Part of a small language model's weights: 125M parameters.
Each number is 128 + 24 x the weight over its row's rms, rounded and kept within 0 to 255. Layers, rows and columns count from 0. The size above them is the row's rms in percent of the matrix's.

# layer 4 MLP down (transposed), 3072x768, rms 0.0326, rows 957-1009, columns 384-447
size [107 109 103  87  87  95 106 104  92 113  98  90 108 108 103 103  86  94  95  88 108  79 113  96  89  99 102  98  94 104  96 112  98 101 100  96 110  96 104  96 113 106  80 115 101 104 102  94  98 105  89 107 102]
[[143 156 105 152 121  96 144 149 115 162  81 146  93 153 148 164 147 132 134 119 120 122 137 134 159 115 133 121 133 150 116 113 164 136 117 127 166 117 126 140 149 154 175 178 152 182 126 120 110 108 160 128 159 179 140  97 147  95 127 132 104 157 136 131]
 [156 128 121 128  88 151 112 156  73 102  80  85 114 122 110 151 145 112  96 124 117  90 146 123 143 144 140 111 113  99 113 132 103 149  96 111 144 154 138  98 138 111 148 148 122 151 106 146 126 135 107 102 136 139  98 134 162 129 151 159 137 149 121 174]
 [ 73 126 101 148 144 131 113 164 174 141  77 138 119 165 166 115 152 107 137 139 140 150 104 157  94 130 153 105 113 120 105 117 149 159 121 130 141 107 109 153 122 110 161 146 141 126 138 135 120 102 139 135 152 107 122 110 166 122 154 136 147 156 137 128]
 [123 174  93 101 107 157 124 128 179 116 141 152 164 104  89 100 119 159 139 123 121 112 175 128 117 148 156  73 144 132 145 118 142 122 100 124 107 132  87 108 124 144 100 153 143 108 140 120 137 142 155 107 124 113  91 154 131 114 122 153 108  87 102 147]
 [130 141 162 100 113 117 102  87 106 142 110 162 133 106 132 123  72 119 149 128 134  94  94 142 147  97 203 146 101 133 151 111 114  79 132 137 143  97 136 114 128 200 110 123 135 127 120 130 156 127  98 128 139  94 116 139  75 117 109 117 133 142 159 125]
 [108 141 139 111 141 146 117 125  92 147  84 122 156 104 143 152 135 132 106 124 137 149 131 123 159 118  88 181 125 122 153  79 136 133 164 123 170 133 135  70 169 164 140 163 121 135 154 132 126  92 104 140 109 113 133 145  71 158 100 142 132  73 115 136]
 [115 130 128 139 139 123  74 117 129 139  81  98 173 179 110 169 111 146 145 121 129 137 137 138 163 120 128 139 126 121 148 145 146 134 100 129 178 102 142 145 117 120 111 126 136 135 152 103 129 149 135 116 125 131 112 107 111 143  99 126 141 139 100 137]
 [126 165  70 122 124 178 151 179 134 125 104 161  93 155 143 128 110 130 136 163 106 155 150 158 169 122 155 102 142  71 172 127 109 137 122 140 165 113 124 104 143  91 112 136 101 120 128 107 101 118 123 121 120  93 159 131 112 104 139 200 124 107 137 107]
 [ 65 145 121 178 169 159 145 145 124 158  90 112 152 132  93 103  92 138  76 146 130 112 128 105 117 107 100 124 150 105 103 102 173 116 111 124 132 114  93 169 150 117 159 120 108 125 119 134 103 104 133  97 107 118 128 147 120  73 146 132  85  95 109 112]
 [138  88 126 110 142 116 138  92 121 139 136 165  81 136 107 197 169  95 153 170 168 127 130 123 158 111 138 103 134 144 117 125 123 133 145 148 128 163 122 154 136 120 167 149 138 164 161 109 159 124 161 165 123 163 121  85 120 164 131 118 106 170 106 147]
 [129  83 112 100 115 141 106 111 119 100 135 151 113 124  91 182 148 141 157  89 131 134 161 166 122  93 155  94 111 152 115 151 107 127 140 129 118 107 121 106 172  95 145 114 118 133 139 120 114 129 117 123 121 106 128 100 145 141 173 123 152 125 161 115]
 [129 135 130 146 117  72 137 164 127 136 128 153 108 154 147 178 150 101 103 121 115 145  53 104 123 139 100 129  97 176 134  86 108 103 130 132  89 168 153 152 125 111 119 154 156 120 139 145 100 108 162 134 137 117 139 152 166 151 151 155 151 143 148  63]
 [118 129 141 102 159 179 145 132 103 160 162 130 100 119 108  86 144 141 129 151 132 135 118 113 112 106 167 121 149 104 134 109 118 198  73 119 171 102  99 126 105 167 107 110 182 133 133 136 130 109 115 154 141  66 147 111 136 140 109  92 124  98 100 142]
 [140 122  79 163 100 126 123 132 108 140 141 133 113 115 127 103 114 111 128 179 144 159  79 135 138 121 108  75 160 109 117  71 137 101 130 142 123 152 100 113 159 137 159 147 139  99 138 168 148 118 121 166 147 107  91 134 111 133 125 144 125 116 163 129]
 [146 120 163 102 128 131 145 135 155 116 139 110 137 134 154  99 120 160 118 133 128 130 141 120 109 132  94 109 158 131 143 125 119 134 138 107 101 107 114  90 127 113 138 107 134 130 161 152 118 127 113 115 110  80 110 111  88 139 156 153 134  77 127 150]
 [152  77 145 140 114 124 101 104 153 165  91 125 149 130 117 147 139  83 133 124 108 147 171 143 153 138 104 113  89 121 150 167 138 118 130 145 175  99 147 111 132 168 115  79 138 124 131 121 134 137 139 116  94 154 110 133 168 120 120 134  97 119 123 139]
 [ 99 168 162 142 128 123  96 121 118 145 122 134 148 128 134 144 105 156 112 112 138 148 125 156 126 114 128 130 131 145 102  88 128 124 151 139 143 155 151 118 138 128 117 146 156 153 139 146 123 144 156 138 139 114 147 141 105 159 116 147  96 140 139 116]
 [154 148  97 100 142 147 142 182 138 122  95 114 113 136 117 131 125 113 125  93 154  99 133 148 121 108 118 116 132 129 148  87  83 148 137 137 170 112 126 126 137 106 139 131 105 170 135 192 189 132 131 163 116 120 124 149  98  86 116 164 168 123 120 101]
 [110 174 127 181 136  77 137 122 130 146 148 137 105 138 153 108 135 126 143 106 132 115 108 154 160 113 131 120 137 148 136 132 141 152 128 107 145 108 142 141 137 141 155 120 118 116 123  89 133 112 157 111 124 139 135 117  94 143 119 113 150 126 158 115]
 [138 133 120 159 144 114 114 143  99 104 143 122 126  98  68 160 139  66  88  83 107 116 115 112 126 120 123 122 107 180 174 127  92 146  98 105 102 144 145 142 112 123 129 163 150 150 120 114  89  87 119 130 149 103 190 130 110  83 100 135 143 124 107 133]
 [128 147 130 135 129 179 176 107 114 158 160 142 180 124 147 163 127 137 154 140  99 114 126 174 129  98 143 111 121 112 134  99  59  98 109 155 124 137 130 132  89  87 109 152 135 146 109 130 111 127  71  89 127 136 157 116 122 144 153 101  97 159 151 109]
 [110 106 199  77 157 158  86 153 116 179 164 106 130 125 130 117  93 136 110 127 150 120 145 147 117 114 150 139 118  96 137 118 201 154 100 157 134 147 186 112 121  85 135  97 108 137  94 110 104 136 152 151 105 119 109 145 108 106 121 112 129 127 163 129]
 [ 95 134 111 130 156 114 164 109  82 114  84 114 131 143 138 140 101 108 174 135 115  99 108 103 121 100 111 128 149  61 102 107 130 111  87 134 137 101 130 138  76 105 116 112 125 129 116 111  86 145  90 108 134  78 134 120 147 101 141 144 110 138 140  81]
 [110 164  86 120  92  98 121 155 123 128  98 125 138 158 108 116 125 119 150 125  95 116 106 122 104 142 136 103  73  85 127 161 128 156 126 141 164  77 151 113 127  80 114 111 137  99 127 142 160 129 147  92 121 169 102 136 100 123 114 157 147 107 141 137]
 [116 143 124 123 126 147 133  96 115 140 161 128 114 116  97 145 143 113  97 120 131 131  94 121 117 120 131  80 117 141 133 112 148 126 116 157 137 123 112 158 129 158 153 138  82 126 123 126 109 141 110 129  91 136 138  92 156  98  99  98  98 126 101 107]
 [153 155 137 122 167 150 155 141 146 120  64 133 192 114 103 118 128 158 108 118 114 111 135 147 157 166 103 127 159 154 112 135 109  84 127 136 133 135 121 159 160 127  98 163  67 111 151 114 124 152  71 138 148  78 118 135 105 103 132 104  94 128 106  98]
 [111  93 130 133 158  98 117 140 113  93 146 151 138 133 129 132 120 120 156 168 161 119 152 123 126 104 155 156 172 106 141 152  88 128 139  98 112 101 173 112 134  97 126 122 112 126 107 127 153 118 144 113 152 129 105  73 111 132 152 102 156 126 128 134]
 [ 97 125 133 120 127  87 122 116 145 126  79 125 135 135 188  97 142 104 114 138 150 123 110 133 123 104 125 175 137 139 120  82 127  89 139 152 127 140 129 119 151 129 113 125 113 165 147 124 143 126 139 130  96 105 132 143 112 105 119 182 141  96 117 118]
 [ 86 116 137 141 157 131 111 111 130  97 171 107 133 137  97  59 129 140 162 103 128 123  83 119 145  77 130  90 169 113 132 112 111 113 132 116 122 162 149 162 133 118 199 154  97 121 103 166 165 149 115 141 108  93 107  97 138 119 135  63 119 125 139 145]
 [133 132  86 120 132 195 138 133 156 174 140  84 137 119 121 120 128 101 104  90 146 117 116 147 137  96 141 172 107 110 112 130 190 117 124 104 133 120 133 121 129 145 150 127  96 105 138 113 162 112 160 125 145 124 110 146 128 107 121 158 119 105 123 122]
 [121 102 126 121 142 114 129 109 125 122 145 158  85 107 101 129 133 158 162 140 144 144  89 162 139  79 127 144 127 122 137  58  83 147 128 136 130 111  98 206 117 113 108 160 161 133 110 111  56  93 163  85 120 140 140 132 120 117  99 137  68 128 181 161]
 [173 122 131 117 123 105 119 146 100 130 115 115 111 149 134 123 152 156 141 165 111 139 101 116 155 161 133  87 143 133 147 146 131  64 111 136  98 110 119 182 189 130 148 160 107 128 129 121 104 107 127 118 162 130 148 101 131 190 150 183 157 127  95 103]
 [144  82 127  94 138 154 135 174 142 135 119 158 130 183 131 130 154 124 112 157 148 109 125 144 129  92 105 130 117 113 139 128 149 146 124 149 155 146 101 142 151 126 142 125  82 129 108  92 145 117 123 150 111 112 161  84 131 163 158 171 141 132 115 132]
 [136 134 124 110 132 103  92 108 124 123 128 134  93 135 176 138 156  94 130  84 116  69 141 126 111 130 105 139 103 161 166 106 150  88 110 135 135 150 160 110 142 133 143 129 134 166 134 129 162 114 104 139 154  90 156 127 149 135 106 150 123 129 143 118]
 [137 106 148 124 106 152 166 104 129 140 100 128 104 136 148 156 137  92 128 125 152  87 137  91 115 113 164 139  71 158 110 100 196 113 136 143 155 141 138 128 121 133 150  91  96 130 145 138 106 121 109 138 148 127  99 112 165 138  77 104 102 126 114 152]
 [132 152 149 137 106 135 105 106 148 164 135 131 130 156 124 144 106 121 119 142 155 137 164 144 129 140 148  91 132 134 120 135 147 149 171 137 132 118 108 124 136 115 130 160 101 126 109 133 131 106 171  86 161  86 136 152  95 115 124 138 124 122  82 158]
 [ 79  97 117 142 159 136 121 121 134 141 162 122 103 105 115 133 127 120 130  88 168 127 156 109  98  88 152 151 118 160 146 149 141 117 137 139 136 173 128 184 141 119 143 142 164 141 157 128 171 124 153 110 151 155 180 148 162 139 114  76 148 142 129 122]
 [145 128  73 117 140 143 135 126 105 135 171 117 136  95 144 128 137  89 138 124 127 117 109 169 155 125 165 109 185 154  89  70 124  90 127 121 158 183 127 137 136 163 138 154 110 133 114 144 161 127 118 111 124 136 120 149 103 163 118 125  98  76 169 148]
 [162 101 112 104 134  64 111 140 114 124 132 104 176 121  95 109 104 173 116 112 117 118 153 129 167 100 131 122 155  93 126  86 126 101 116 111 110 109 146 145  82 132 105 120 120 143  90 101 139  98 137 106  88 109 132 113 131 143 100 148 161 111 155 113]
 [161 115 101 140 123 108 124 135 131  85 162 139 122 163 132 128 146 153 116 131 140 152 149 159 110 151 117 200 109 118 153  89 151 141 130 143 150 140 115  65 152 131  98  98 192 137 125 123 142 121 111 122 131 153 122 132 120 136 130 132 118 115 142 121]
 [113 158 141 112 117  91 137 126  66 102 129 110 139  97 136  95 137 151 136 134 122 113  55 171 124 130  66  91  92 111 117 122 102 135 128 167 196 109 116 145 114 136  99 107 160  98 103 102 108 123 136 109 120 138 150 173 114 100 103 150 101 116 105 112]
 [121 126 102  73 129 120 148 133 146 123 127 119 108 126  80 138 150 110  74 129 125  83  90 136 119 116 114 172  91 115 124 140 115 157 101 140 147 122 129  88 128 132  95 106 118 100 166 152 132 111 156 114 141 140 149  86 132 117 133 109 130 122 115 126]
 [162 106 111 126 122 129 116 111 117 140 157 123 144 115 133 120 150 174 116 119 102 146 138 173  92 112 129 120  98  95 131 108 135 118 118 128 135 139 130 123 137 149 151 110 119 121 117 152 156 159 174 136 126  95 136  96 153 126 152 158 115 120 122 114]
 [148 130 177 155 112 111 121 136 133 120 100 121 138 155 129 143  99 124 118 117 140 118  95 126 106 146 153 105  80 100 113 132 165 139 150 159  98 160 128 103  72 201  82 114 120 159  95 120 104 115 130 141 163  91 109 132  91 125 123 103 144 155  88 166]
 [122 154 161 186 165 141 109 104 139 103 116  89 150 110 116 152 146 126 154 187 124 114 108 132 171 105 106 137 164  97 139 149 114 165 162 118 139 147  82 143 136 102  97 121 163 150 129 140 107 149 103 150 134 136 128 106 130 130 175 118 118 112 147 100]
 [128 125 112 150 119 125 164 134 183 122 132 175 104 141 155  93 155 111 104 128 115 121 111 148 125 131 138 128 148 128 123 126  70 170 150  80 127 128 152 114  97 133 163 144 122 153 183 135 156 116 119 125  99 106 130  96 122 122 141 125 153 131 140 113]
 [115  99 149 166  97 130 158 116 105 136 129 100 130 113 166 118 127 146 140 141 126  97 128  85 135 162 123 134 128 106 123 129 134 129 134  99 166 109 142  90 114 139 142 127 115 137 120 102 164 151 171 117 128 120 118 127 146 126 119 104 146 101 113 106]
 [113 126 131 116 109 120 127  97 157  81 105 170 141 120 102 114  73 122  93 120 164 126 105 100 161 151 122 127 109 142 151 126 147 171 137 137 153 119  86 121  90 178  97 127 155 112 106  79 142 141 164 115 124 137 107  97 128 131 106 137 128 109 155 121]
 [150 160 139 102 109  96  93 125 125  95 160 108  98 153 156 151 125 108 120 113 148 152 106  98 139 131 162 184 128  94 108 126  86 117 119 130 167 134 169 148 187 132 184 129 150 152 139  87 101 115 136 144 139  65 177 124 119 126 167 110 149 135 121 124]
 [127 116 112 129 158 133 144 132  90 152  43 109 128 130 145 123 140 142  94 107 133  74  81 132  66 113 160 141 125 128 161 154 116 100 124 113 145 113 194 112 132 125 145 117  99 135 129 124 142 109 134 123 146 134  97 136  80 104 100 130 145 104 141 143]
 [130 104 172 160 164 127 126 117 143 156 115 144 156 123 108 164 119  93 103 155 122 146 124 116 136 121  96 111 170 150 109 151 148 120  86 113 110 149 117 175 132 128 156 133 112 225  97 141 100 106 135 130 135 135 122 123 127 129 119 137 173 103 144 137]
 [139 160 126 128 133 169 141 107 149 125 139 144 114  84 116 127  83 121 131 107 109 112 152 130 151 124 170 190 161 116 101 142 165 123 150 169 140 127 129 149 130  91 128 129 117 116 142 100 161 120 141 155 143 147 112 126 113 135 155 101  92 102 124 118]
 [119 129 118 132 110 124  87 145 131 156 104 139 111  81 123 131 126 101  99 116 140 156  92 141 149 134 167 140 147 139 107 104 147 143 135 138 183 111 156 105 140 112  77 132 130 118 152 107 143 149 174 113  91 133 165 129 119 136 175 107 147 161 173 157]]
# layer 4 MLP up, 3072x768, rms 0.0341, rows 958-1009, columns 384-447
size [101 101  91  89  95 112  99  96 108  96  90 104 108 105  96  88  97  99  93 102  89 112  95  90 104  98  96  92 103  98 112  97 106  99  99 107  98 103  92 107 103  93 109 103 103  99  95 100 104  90 105  98]
[[120 117 152 116 158 163 139 112 133 107  70 152 149 136 132 143 146 124 134 117 154 148 143 117 124  99 134  99 155  92 152 125 120 151  92 138 113  89 114 128 136 132 105 125  89 133  83 145 150 126 132 121 128 108 151  95 137 145 127 138 113 130 182 141]
 [143  67 102  94 112 133 152  95 147 146 125 186 149 130 152 138  98 109 130 119 118 128 118 108 122 128 127  99 131 155 135 128 123 133 145 138 119 110 158 144 143 126 128 127 143 139 106 114 169 151 123 128 106 123 155 167 119  91 139 150 192 163 133 117]
 [133 108 152 135 127 133 131 135 119 172 141 198 131 109 103 138 106 138 140 134 122 140 154  90 151 125 151 123 153  94 126 113 132 164  67  52 172 152 127 143 147 115 169 156 149 165  90 105  87 146 103 179 166 138 125 122 131 169 114 116 145 122 124 128]
 [163  66 105 149 127 118 154 121 124 110 134 107 134 116 143 142 151 139 150 114 110 134 114 102 137 119  72 132 121 131 143  96 139 153 102 123 100 151 149 123 150 103 145 148 108 150 129 113 118 109  82 161  97 180  95  65 141 129 122 154 111 124 102  93]
 [122 144 175 101 136 114  95 130 124 151 149 135 130 127 110 118  84 159 157 106 103 135 130 136 149 156 122 156 139 193 121 117 160 118 130  91 138 101 140 145 186  96 110 158 139 127 108 129 190 138 151 130 158 146 121 101 103 160 142 125 140 152 116 111]
 [171 144  96 137 127 156 119 124 149 149 152 113 134 107 132 141 150 118  98 119 163 138  99 109 151  86 103 133 164 131 102 118 126 175 104 147 113  98 136 136 117  99 139 129 124 126 153 108 138  62 101  98 126 121 162  97 138 124 133 145 111 126 130 101]
 [169 105 121 132 111 114  90 125 145 148 120  90 153 107 173 145 138 143  97 134 120 121 149 125 127 123 102 116 125  96 109 143 123 120 109 159 119 111  96 107 152 125 126  75 123 152  92 141 123  88 174 108 141  69 146 146  80 142 106 121  77 174 148 132]
 [142 141 193 136 161 122 133 112 109 124  68 151  88 138 156 143 147  91 139 121 131 154 113 106 132 104 140 128 133 125 121 114 111 137 110  93 130 112 159 155 127 126 105 128 138 110 119 114 106 126 110 139 146 119 163 153 141 147 118 122  86 169 128 115]
 [100  70 123 105 143 136 140 163 109 126  86 151  91 150 130 139 133 111 122 140 101 139 142 147 123 155 106 131 115 122 142 119 132 138 132 153 128 148 166 135 137 155 114 138 126 119  91 112 137 160  96 172 144 130 122  92 165 101 138 124 147 131 128 145]
 [105 139 110 150 134 135 144 134 137  78 135  98 127 138 149 175 111 121 131 108 112  96 155 128 182 110 117 119 109 130  59  96 106 124 104 132 112 144 148 145 108 104 106  84 128 129 132 177 108 159 161 123 132 182 132  79 128  95 102 116 127 138 131  97]
 [108  89 111 107 117 119  99 121 177 111 121 127 177 120 157  85 137  98 150 143 108 149 133  93 143 117 157 111 129 148  86 131 123 171 139 132 128 151 135 122 165 127 116 140 131 128 125 128 153  99 103 144 127 107 145 112 176 136 105 151 137 141  99 146]
 [ 93 160 133 182 143 151 118 181 124  82 110 131 108  79 102 141 133 156 114  97 135 142 103 123 128 140 148 123 142 112 147 116 159 124 146 108 121  78  82  95 134 119  86 140 125 192  94 118 139 103 169  99  97  93 109 154 139 128  97 124 148 115 140 122]
 [119 149 151  97 174 145 147 171 128 109  96 156  89 106 133 196 144 143 125 133 144 129 122 139 108 118 133 139 100 112 186 128 119  95 196 127 115 147 108 141  91  79 122 134 163 135 123 138 117 150 156 142  91 106 161 157 160 122 112 122 123 135 116 130]
 [114 147 110 106 121 168  83 148 144 104 156 117 135 156 122 141 151 121 138 144 107 143 107  94 131 112 102 148 132 137 140 130  95 134 147 129  82 134 138 134 151 132 110 114 138 112 158 130 124 139 159 118 113 158 127  94 143 118 130 113 145  85  51 120]
 [120 100 133 168 126 146  81 150 123 142 106 131 131  94  99 101 115 139 130 115 148 131 137 183 127  79 164 102  97 157  95 120 118 148 131 121 100  97 149 156 135 127  83 110 150  71 142 152 109 108 169 150 191 130  96 144 116 131 125 189 134 126 158 102]
 [105 126 130 131 116 145 155 132 136 117 131 116 118 119 146 107 117 117 123 139 127  81 120 133 136  94  77 107 151  92 133 114 149 144 164 132 165 150 129 179 130  90 137 129 111 100  93 108 148 121 125 102 141 131 144 122 123 121  92 133 134 155 110  99]
 [146 115 148 125 158 167 146 126 108 129 138  89 143 172 115 182 104 141 143 109 135 117 146 136 129 141 129 171 114 158 109 154  80 156 101 149 101 154 156 166 116 148 135 133 107 112 109 112 139  73  76  62 125 134 131 104 141 169 125  99 130  94 168 134]
 [133 132 118 155 142 105 128 165 111 108 129 110 103 142 103 183 150 113 154 140 129 165 139 127 133 120 126 101 154 124  77 135 157 157 123 163 139 150 173 121 143 164 108 126 159 154 139 139 148 152 149 130 139 137 139 149 179 129 124 146  88 146  99 150]
 [149 151 168 106 183  93 117 118  96 104 159 117 139 123 159 105  93 114  96 132 122 138 154 109 118 127 103 168 152 113 135 148 113 119 133 144 110 134 119 162 149 106 125 115 111 112 157 101 164  93 121  90 111 163 125  93 108 111 119 143 157 177 154 115]
 [ 89 114 164 170 110 119 126 178 161 143  94 129 164 162 112 128 129 152 111 122 171 130 124 118  82 121 159 153 133 117 179 102 100 117  85 128 166 160 128 121 142 128 147 125 154 110 146 108 108 111 139 114 109 146 137  70 105 112 103 105 119 140  97 118]
 [148 135 114 135  97 117  93 122 126 167 150 125 135 129 135  79 139 133 131 115 102  82 142 135 102 149 120 143 142 135 162 123 119 123 120 134  88 112 101  96  87 103 113 139 129 155 105 151 165 104 127 103 157 133 154 111 112 145 108 157 133 131 134 151]
 [100 137 130  95 128 180 132 112  82  88 136  92 131 100 196 107 139 126 139 137 146 129  91 123 127 115 186 156 117 140 125 113 140 127 163  86  94 151 121 105  92 146 155 111 170 170 141 136 129 152 173 111 136  83 118 135  80 115 109 139 106 155 134 111]
 [102 129 117 142 140 109 123 150 120 117  74 137 139 112 155 130 125 138 162 142 119 142 165 113 131 115 141 149 119  86 148 101 154 141 169 122 135 153 123 147 142 136 180 118 157 142 152 126 137 118 126  75 140 152 179 124 162 116 131 107 157 185 142 150]
 [ 80 116 136 142 145 171 107 117 151 119  93 111 137 125 130 150 122 167 166 155  58 112 147  90 139 127 148 131 136 107 101 153 116 145 156 122  88 129 109 106 166 170  87 144 131  88 124 141 131  79 129 141 108 134 127 139  84 138  95 143 157 125 124  87]
 [116 132  91 162 146 100 131 133 139 131 163 139 104 123 109 134 114 120  73 157 122 122 101 164 177 111 137 141  96 170 120 133 151 147 115 101 108 152 134  80 119 105 138 214 149 131 157 124 125 106 101 107 141 110 146 174 146  73  68  99  90 114 118 129]
 [110 157 165 134 122 125 134 150 125 148 170 147 130 113 116 106 121 111 145 111 169 113  90  95 142  66 158 104 131 162 134 155 149 182 143 113 101  92 119 134 139 132  78 133 132  79 127 103 141 122 157 103 145 143 127 135  91 128 186 123 106 134 150 149]
 [109  94 136 139 148 111 142 162 177 136 141 173 162  85 151 133 124 109 104 134 122  79 151 134 125 144 134  90 140 116 119  70 101 113  93 102 130 137 145 118 130 109  68 124 110 154 108 121 101 131 160 103 125 122 127 162 125 155 144 122 115 133 122 128]
 [111 133 135 105 129 102 125 148 123 148  90 167 135 142 130 167 150 159 148 108 143 131 130 121 169 162 137 135 134 118 168 130 104 120 179 124 138 125 139 134 164  83 134  95 115 137 139 135 103  96 174 129 123 150  93 125 137 148 146 152 119 122 133  89]
 [129  93 122  99 147 114 135  76 130 139 108 108 154  95 146 118 117 152 140 108 150 138 100 139 156 133  83 149 130 141 152 152 139 117 163  69 136 137 144 125 137 155 129  81 122  84 129 121 142  88 131 129 147 119 125 141 130 141 128 169 143 110 121 155]
 [119 126 162 134  84 145 144 153 130  92  82 182 155 140 168 135 111  92 142  74 107 136 136 114 101 109 145 150 186 155 151 109 115 126  99 155 116 113 121  96 125 100 104 132 112 110 138 120 116 122 102 111 167 151 155 136 118 163 115 142 114 115  99 138]
 [167 104 114 173 155 104  81 137 125 133  99 142 118 163  89 142 116 142 132 104 165 112 119 130 138 146 156  99 124 136 101 121 185 180 106 148 132 159  91 159 127 107  69 104 123 181 153 100 121 183 115 106 127 123 121 143 174 118 117 143 117 162  81  81]
 [125 155 138 130 129 148 125 135 159 155 136  76 135 131 150 119 101 148 117  94 127 139  92  99 136 108 120 164 128  84 170 106  98 127 146 205  81 170  94 121 125 105  73 146 123  95 152 130  92 131 127  95 126  98 195 126 138 123 147 131 129 105 111 119]
 [129 138 144 140 117  92 102 141 111 141 116 164  93 145 155  90 172 102 160 117  83 119  99 155 104 126 106 141 126  94 136 109 174 141 104 150 178 138  87 145  89  98 124 122 102 135 110 112 117 157 108 102 119 194 131  78 132 108 113 131  76 138 108 127]
 [114  99  84 162 158 122 107 160 109 128 105 137 125 132 142 171 176 152 124 134 122 173 138 153 123 113 124 156  82 154 136 150 152 126 147 159 139 143 125 134 174 155 104 132 134 123 148 156 110 120  93 158 153 145 126 102 164  90 115 164 138 146  76 142]
 [179 137 126 163 108 149 132 140 111  97 130 102 162 152 158 148 159 109 120 129  95 141 129 148 128 135 125 147  73 150 102 121 124 103 121 106 138  93 111 102  90 129 128 144 152 170  94 121 181 167 118  93 110 125 113 130 141 128 114  94 117 115 111  85]
 [149  97 108 149 122 138 139 119 154 115  97 160 156 133 176 170 124 154  90 180 138 110 177 167 119 147 135 126 145 128 155 114 104 160 141 133 159 134 164 128 104 150 101 153 144 173 126 139 139 123 129 104 132 103 175 137 118 120 147  84 154 144 122 183]
 [ 93 129  92 118 121 138 155  85 129 114 145 106  96 134 132 131 137 173 131 114 125  99 127 122  96  99  96 127 150 139 135 133 153 135  87 123 149 125 112 114 114 102 131 165 145 141 152 105 134 147  81  81 139 131 109  89 113 131 113 158 130 111 128 125]
 [118 124 152 106 119 182  85  92 160 112 107 111 118 143 133 106 129 151 131 100  98 114 105 135 126 175  96 158  97 125  86  90 124 140 130 156 188 125 151  98 110 112 151 121 149 130 120 113 155 124 121 128 137 182 131 143  83 173 123  81 140 110 155 171]
 [128 157  97 128 149 140 117 154  49  80 106  83 172 116 164  99 133 137 143 149 102 112 140 144 116 138 164 137 129 156 112  84 123 101  88 133 120 111 101 132 114 134 124 140  82 150  58  94 146 106 154 115 149 162 149 146 166 181 116  92 107 142  83 149]
 [161 134 115 116 116 173 103 155 118 109 147 153  90 131 125  76 126 102 134 133 137 137 135 132 110 138 171 120 166 118 128 155 115 134 148  89 132 101 131 106 151 123 132 135 116 156 144 130 113 107 107 144 140 119 143 158 129  98 106 155 114 153 171  96]
 [ 90 131 135 147 134 116 129 133 126  98 152 106 135 146 108 131 134 133 127 125 127 166 122 127 140 168 140 163  73 126 160 141  93 160 146 144 141  98 115 123  95 127  62 152 107 100 113 159 118 125 120 159 108 120 121 139 123  87 101  93 152 156 102 159]
 [109 150 124 144 186 142 169 140  72 111 108 124 152  95  93 150 173 107 115 126 144  80 100 115 116 121 143 162 131  90 148 136 130 142 110 106 113 145 190 121 117 137 106 147 161 142 111 145 120 129 132 127 152 110 102 102 121 127  99 129 133 110 121 115]
 [160 124 129 148  95 137 134 131 136 112 129 125  96 110 117  99 121 114 148 132 120  74 163 128 111 132 146 142 134 122 161  64 123 139 152 108 119 185 105  83 101 135 107  79 121 160 116 139 112 149 126 123  99 149 144 135 122  97 115 125 121 158 147 127]
 [166 106 139 153 150 116  85  70 138 117 114 149 126 148  88 130 149 117 141 106 116 105 107 113 131 106 128 124 136 102 121 128 122 172 127 101 156 111 115  98 100 150 117 145 128 174 156 103 119 144 148 140  92 114 169 139 154  86 142 128 107 149 148 132]
 [125 114 115 179 135 132  93 129 125 162 158 139 148 144 144 133 150 144 112  90 120 137  99 103 134 110 176 133 129 168 117 128 143 116 117 134 117 148 112  93 106 133 128 146 143 155 134  87 150  67 127 128 130 109 112 135 100 153 187 116 118 111 132 105]
 [156 120  87  85 127 106  93 153 122 121 164 158  82 140 163 124 114 116 138 134 137 132 171  99  98 102 160 126 154  94 134 109 150  91 118 160 128 106 140  87 115 141  72 121 126 157 134 148  84 151 147 149 102 142 100 111 121 148 142 150  90 112 126 137]
 [187 120 137 137 118 136 132 125 139 164 103 124 139 134 137  99 114 146 151 154 105 135 101 170 127 164 127 117 118 107  78 110 123 147 112 119 145 129 124 150 116 177 143 144 127 140 137 141 125 155 101 173 112  78 159  97 129 138  92 136 129 128 150 114]
 [118 153 145  96 150 135 156 132 132 124 124 140 136 152  94 163  98  96 177 119 149  88 114 124 107 109 133 134 100 103 127 121 123 115 143 112 103 133 126 111 139 109  99 113 159 116  74 160 121 141 181 147 139 188 110 166 129 134 171 149 138 136 141 148]
 [105 136 130 134 129 121 136 120 154 117  87 115 123 118 102 107 105 122 143 127 116 159  93 141 151 136 118 185 175 138 165 119 130  96 146 157 118 155 124 114 146 117 134 130 141  98 122 172 107 117 113  81 138 135 112  95 105 118  83 117 149 121 135 140]
 [142 163 100 101 125  92 103 127 129 111 179 158 134 133 116 190 145 155 140  80 195 151 119 118  81 124 131 143 112 167 132  89 140 135 116  80 149 103 141  94 109 105 121 114 138  90 102  65 135 122  92 105 141 176 124 124 124 146 154  83 148 168 147 128]
 [131 131 128 127 129 138  82 123 109 114 159 124 143 116 142 120 157 152 175 113 171 113 139  93  89 134 162 132  79 128  97 139 125 135 166 150 147 131 115 101 102 147 112 139  71 108 125 140 124 133 118 179 108 136  71 131 138 111 128 161 131  72 154 142]
 [163 151 142 149 122 153 124 121 133 136 125  92 160 148 153 101 108  97 152 154 153  93 109 137 121 140  99 136 164 109 113 113 127 187 143 125 137 102 158 119 141 123 113 109 113 161 103  91 134  91 103 123 126 140 112  94 149  75 156 129 125 126 106 114]]